Part of a small language model's weights.
Size: 9 layers, width 96, 3 heads of 32, MLP 256 GeGLU, vocabulary 8192, 1.78M parameters.
Architecture: rotary positions, tied embeddings.
Training: a variant of SOAP for these matrices, 120M tokens, 3672 steps.
Each number is 500 + 25 x the weight over its row's rms, rounded and kept within 0 to 999. Layers, rows and columns count from 0. Numbers have three digits each. The size before them is the row's rms in percent of the matrix's.

# gate: layer 6 MLP gate, 256x96, rms 0.201, rows 236-255, columns 0-95
# up: layer 6 MLP up, 256x96, rms 0.201, rows 236-255, columns 0-95
# down: layer 6 MLP down (transposed), 256x96, rms 0.203, rows 236-255, columns 0-95
gate236 101:497513483476525497532462509480515540505494502510545493538543514506509467481432565499482480540526505486497543513519538492519490506503516479504507502527552521464521539513497485479474514522471527469483506544535536449476490496500495513460514502515490509484459522490512488533533526517479509493
up236 087:486529470506517476526519512466497476485518485466544516492468462530517501462501477518486498497492495506530542501489524510475488515514530467542515471443513518463494520445493521499478448500507462502483507503487453509488479495546483481492557523491496521508482541452535477496498477517454525478
down236 093:512467539499503481506500472509490516483472501494471486453526514482464517482479470499471537566506502501506538513485492494504497541512434475526510514539523505509463519495517487487516527515496480477502525520490532468491494510528513502443514466503506455503443525443548494500523481485477477533
gate237 101:523495483510517514522482551503560503509515472503497531526476465525483530459497493523469495489495534472485442487483537475508467487520524469461519513480443489474529465484471503509509501517470508505522517535507527502510468473489511500522477514553507477499506537492539502557485535527484472516
up237 100:496453517538457513472460501497459479524514511512491525484532474531518527518517514491511481511450516541511473461489489495473509485487509546478502471475435532544505448483527456496493510497460545511481523507505501493526534507530493498547516538517523489500518462505470515482503507531493492510
down237 098:486499493508520508485507507468522502517447500494519539474517499500505490495490486455515518503501471489495537466542495460522478444484425521474486444489491507534489510469500514489511562500545513528493528521491486513522497502507523459534485513480554494454480495458538505473529495507516518499
gate238 095:541504493513494484518503495495490504502462519519505498476457514549535486480497494451494533480486487512499466515489468487509532540516497492480519500493494537448516554499520450497507511516510436493521533499567493521505542521481483488477465502538513530474503466549541492493463488498526477491
up238 088:505464469502499505482507518477497443537499494474464507491463491508526531514458459514498516465470483467497482481481483510479518487535492500481532521522474511483477477511505507482453488495499541516511511467519475506479485496510527465547537496515471501526458540452513511543458533462523516450
down238 091:480532494516464475487507513483487531495447523482504513512526503505467471510473564489447508526539516522500499470511503504500466474494542459515505480475485496503574547481498497523545519462503504473542527542509521510482482476489489506504507455465493490519529488528539460491520505496494518502
gate239 088:462504484489522540515473506530494534539524487498530502485523505511513518508493487522531482489517500468546493528524512488517499507463486478537485553444524488495501518453510511512468568505498498466522497516499577509542449505517504476484512499504503523475485483555493494550482496499517484497
up239 091:494519494439466494502489488484464458499519486564427439478527470518500515535497492475525459484508534503501496495477485508533449501518481492498499489460480533510527501475498515527522522545509523506508494510500456491516463514467489512507505500501492510511507449444477490472476482519501514510
down239 098:487458490491502491499533465535482520451526468522464473490509510470510540484472458498478471536481501522499472488526483467491501531485491472468517524503510476486521477498492541459518527476477486471498509513505491510511474460550541495517518504500480558462481473493463524480491551498461506460
gate240 099:488476522521467526503475514429522478511504535505523472514506531529517473568516489497446507503505524463523480541530504517503480462498546469471492503506509534529519522480501488492493466489529570515484520497522480464505481481501493482522464490487494508513518482500479512439486492513470483484
up240 103:478496434502493487486496518470491467490508480484530503454497493529552490471522508488450509487489544460500522525528481504464499497502513452533536534469495498470528501507468462508461458514522479501502515479570503498505477509488504494515547492483494530524509487465467475487514500479532493460
down240 085:525489522473508495504431469525493507488506488521497524511504541523473520505492541457517478487527492548497485505460461519525508522496503506483581529478505502512456487500442519491504483524500471546490484500522491479545497513493519510453515531500490515477483526474530496481510521491452544503
gate241 099:549477486496546484486472493467486493520484528501477458506457509517491522497484507513512512489484509511544500490518467526520498474481516450497500518489468506496489509469467530463519453542456582493516526475506543477500488445472499531524514487496510500507531493532529504545470524500494522501
up241 111:545513517482478533491477505487517484503500514496470493514493523503493508498449511500523481535466482505516520484489533550484503535483532513500513508518495514541422476476497520440505514513493527514527519526505471528477538500467459558468473528485497555513501486488486473495531504548467493497
down241 105:536487512475524474528485465488510514450486518504472508507496504464481543479483495462510460541544509489507512474506488467482491483494511472538530539499486538473424486483490531481520484470481516462488429456506482502500504494523471482508488485532491493499513542493470494508484477522467489532
gate242 098:478469469474515523527488513477455567511520502522479493509469522497515491547503514494498462562491523494484527487501474510548535490527463493522496483482496526502520480475498479507510465527515454430507513496474510513516463499488528495478479553482478512475484449512486494498517458498523497468
up242 100:502522493515549480500440540487490509483450504493478487527529500473560477507478506479489488480495509481518510504523441506482483463530482495505484493510479506495547467468508498503515525504510495530472524491487508531534492469498489487488443473510493478512561515513495470503473513547448482550
down242 101:500499489503542490543499492513504496511520489464523467523505443538465462532490537479499441514513514474512489521457500529513490462514489504486472528497524458549508474497526495541519517462512516497494517521442518508488511502476526521497478511487525488462533459529530510456527499471457494505
gate243 094:519518490539436559514464518493467481474522536513488497484519467487531478511528462477518524491499520480498463481517539510535475477510506482499494473518526496475473464502512458521503510479487524494503536506503503527500478461446514438499474516533495493498456517502473520466458493530477520495
up243 107:454491459504527470514498461471452472471504460521527491496520520509485466536516528482525468512484488515461504483513529494493509486482482504532447524483459509533495475478520517467524529488469516482497533518480499532480494487428503514480511476556530519508487466478536483506478497532476519489
down243 096:468541520480523519446472524502488516532479536537505551449508474491551516442506486500510526510493490481518502476456483515485488464532506488507519468510525464504527490542559505495511478487501498465506506520501543530499494532488486457541501488474535515518484506515486480499497512455532493505
gate244 104:495508511506483511485484491487479530544583485498488469532534525492488509506518489515547481490506521479458526526531521513494470524507509497510529513466478498500495493554497439538434525539519508518511482524502513478505489533458519464462496518501483534498488492474512478525496518481524547503
up244 103:513484513487540437475535498487494471506507530522491510499509535523522532451462511478507513509476494488522533515484471507567543507514482467457494492536471540505492532537498480456515501491507542516496478521530528521472494515477480486502509494467514521489503501484461492462490553531507545507
down244 108:486495516513456527477496505519465468533496489450511477496513481528549467526517441519477505540539491534510493523496480474488565505504500498459504503495532473491468473489485502473498519450553465489536522470525490494490483484526503514494526508493522499501485429485509529499536492527502494504
gate245 096:470519495497508555504510517498520491506492492520475500495495467525515491511501514478472539499518487493548501514486535554540481449499561509501471482453539512499514546476506485491478494489471547513514547495517466513555525491497506467506503478486476521495531446495456517506479507491489530544
up245 097:493480461479532493479474505522526549495473443502531501475500535553486511522539518524517494555526493445473514457505518467518525483487493517474502527537517435500474498470492492516536499484493474505490513510513510499477508509518493502484514480527494504504504514551524469490526510438532510527
down245 101:477514489471523492492469505458495489479463550491542525485510479507521468454535505463463486507475505502512521513465513542504507525450509494521518499524535492501539489498484494482492476477485535517490543477502493499493526555494507493471487446526514535508518521466511550492477538487451542514
gate246 105:505510443501519496520451504526498477492529499495471479519474499490492509488483488483492450520507495470523539520529489520504502503473475506515526450534483497529476467498505418528519504492502494518526517512484512472512544471501529462500500446525522456521479535489466524455462474532480494513
up246 098:511515497496487499506538496446469486483517456509476489495463490512503503481470547458500502504544451481524503499517491462504492496510496480504522483475437492510500477494519482497467484500491536508525543486473507492530454478527473497472517478509466461467448506493491544483450470527460482463
down246 100:505531502494476494514494439498478513474502428513456496478495453498549538531504479509516476506529509458500555506462502499514482523490467468502535489479509491467486485496468483487476487497499512514517538478485500508559483524508524441500524474514524512480539516478483505519517478520515459530
gate247 097:498498504521524527515475504474473478518502501440535477516479492531491513525531506489489488437489499485501459496488459468500488495518503482506435548550538486523455529494531498523494487543480551527499510502509523548481525477492502475501488543471521504487531488492535531477497527491521496529
up247 100:412446499512488471524457485490480515541507493484512569517526497502494518508499537485461506502507518497501515490554529508517485475503513514510479491512459518507507505526481492482506459473467462499477459493504553524538498524490518522485513493531503509496494527536464486542507530474495526496
down247 100:564490537513527549470457457433483470506516504506514520489495476479500498512481479506469551470498507472480488484460491504488489505530511502475504505518489507465472460540504468499481520515538512533513477489529490482504496551557465527514510519546514497469513499536525503482469499516510505505
gate248 096:539469468477517464476538486481532556492521489537497509526499528480509492523525514501524497486514489529489489533494515481529463505498490521513533511548531514526451492504489487478512506474463509479490477492453486538466507516484503466487450528495476524476547504486476500516503438542524525537
up248 092:472482488479494487488485482516483506472481497514536491476504461549493494528512503501471493496490517483519503524516506493480506498475486519502507428544497526481480500548506435483491492497462502506460452517540473476540479518508507491522529539494514488487476479461546503529522550536503528558
down248 094:494516505514507475492512493507498428489550496491502462512526455506494513436448516472457489500508495540523504442515526511524516461494509498522491488492503485479494469500522515511487531487520471490480485538519498523495470508515483511475540431487497458488459462505526474478519543492486488495
gate249 106:485505515504501469482551507475544524524540470483499507493507485493447497494472524524514536487539521496489513516505506506507506516504486529520533479476530509456503529501507489493504497494495527464514488478507509508511514451521584428476465466527476495495472498472426475504484512518481490490
up249 106:520474503525533509501530482503505522522501495490514496474513509504539489484460450549503493531461511478523472510482497543493526506496548536512505490498501504475523477543480522469505463498549522504533523521527485543556516543484521548487517515501509544516456485525512488490517503479543529540
down249 099:526570487509500506500489483508513466508509529472509530469543505479512485531475503465525524455517497501478506531474485486497489514452502522524485504481444502482511489521485494482514479439541468501519536469524460478529511478494544478503492462510507501465498497523469490531472511503449541465
gate250 099:496497456517498488490525508520493494504513526510526480498484538497470512472502516529480460547518479509539505508472505493503517505480495521513517508482468485483471433511516467513511500492470559465513507485493487449516510510510428525512478439480526490469473492539485456532530495460531525504
up250 098:509503455500513519518490457504461508504561529474536481480513510465465530506478481557556477478506510532496485512472471468469486495462492482466475485483450546481503503494527509491439512517504499474516513479520508535521492471493520517494505514497484506505520496487493457494462524488529491558
down250 101:521508485528533483510498539455472488545507514486507504544498491467518558500498528472458498487530510519463503548482501532510483532509490572470520539507500520526454486485516534479486488505497500493515492469542495488474493507485480538496500467514487500496474503491440503517548514455478519480
gate251 084:506440502470473490517440497486556484518525503502513520557497475517522537494492515507491492483500533487483465474512503522534477468468469439488485497505484513504493493507511514510468537453509485525487526553498504479476473497497513461527504494494510488475504428497522524540490490489521541498
up251 090:471528474460471489506549558522530490509504536521457464483454483486513493545491466515476526502476516479496546503465493487485496557505506474497490485485550514519487501510489486501520502511486462488498526480518559503541518487505508484542501483476500473549486469494480493507449497503499542516
down251 099:474454483520474484531510481513496501501483424522481543495558539531458536530527490515559506488504507507520523468472519477468500496524500521494495520497474475492492452482453456510466486517498497524514486487500529499489493517541503523468508502492488535499489533499508499499535449481493458504
gate252 107:478470490561456484501477498441471500513557531585512487510483461444426513487493506485489490492498484502491458504483505507507465505528511482477474499524501486492507514497473473499509484490500483503508526468454466503477533490527508477487528492493488495498496514497508482496476490476535452512
up252 104:530537536557497463493486529476551471523491499503500557508475490490478508506495514513512476508493473503490522498470499471533498483484533493488517519498507478497544502526506505518485494495527494564469515476486502526513501463461473545467521479435461523466505496526467481495480445498485528508
down252 105:502515483552490489499451516493516537523479529524521497474467503498461483508509480536477484515476463527480494476504461488533474513491549517511484507474505519500524555466520473483510500493489493493489457514475512477439517508484447470454458534535486525499523538487492502479468473511485534514
gate253 102:525504470489541494487469484458488491509520470524512475467518523506570486497499518511511566527488517470498505518509460480548505486525496459470510540449443484500527503527508466521478504542530502536529478469515499441531494510528495495496522493525500507454505513499488519491504481521490491516
up253 100:469490504515509465464513514511451488510536518442513518511536532497464498507498476464510516491453520465541545493559510498499511498517480543484482464516469522492444541521518493511556484500483472504507501494480532529491487545501484487501534518513537496504517480463487491520500465486508516536
down253 099:483470462472497491494480518491520491485556528469482522529495498486498467496499505531498448531485499500495517509496456512511505466498490495530528467496462450509481502457522528488530464490540509494545492528447509481498475438502508530552517497482502474545502498486537489469528522468526526488
gate254 103:485534516498523513508536496557501517484466497511481491509465532524484521488490545470506508514512526486487522516460474479500558524492465513475518469500522503478452512500480494525499418482513512444542505507471479473507524481519480473510462476500516500533505473491535512501488476523545473528
up254 099:471520544487502500460453514484474565518445524483533475485456528510493486493471547498503498496463503495556485523504520515487467484482508504510520539504493463525495490467457532464494515505469506510493500507508506504509488492497456532465494462431507498513498491513521493522532466465514496480
down254 101:499468479477534498523482519494520465463501512500479530490459477519498503484496482447531527509489542501481503492444479514552535506494506543475487465522530491552438535484517523513497484473522556471513463503509504494477523481496511497489539512522505533511525523520494492542463502496510460498
gate255 097:505489530559512487462478499513504517527478505497464525520474477513477483481484502496473453496504505511509511443521532491515515521515522461509545556453514462541509502521464480537491474532516462534465486496493496487533461520503519546488492492484500517448518523495494486538537504512489523472
up255 091:481546456466492473540515500463521507507501522488459506510480518519496519471508512486534518481500480492472527520513495552542484529467491517484511482428476541485534494450482456531480483499471485487446476483524541464521484520491470504452511504501501519476486457512489494515481498485504508492
down255 094:488523521479457523523515480515510480451535488498495515507511521505495474474531514492522512506479511498517493543513515512497483494392496574450456471478489458501510503480531530502503509477501492460508520469504484458471505512547502488474498484521471492531474494499490524491496502509485468481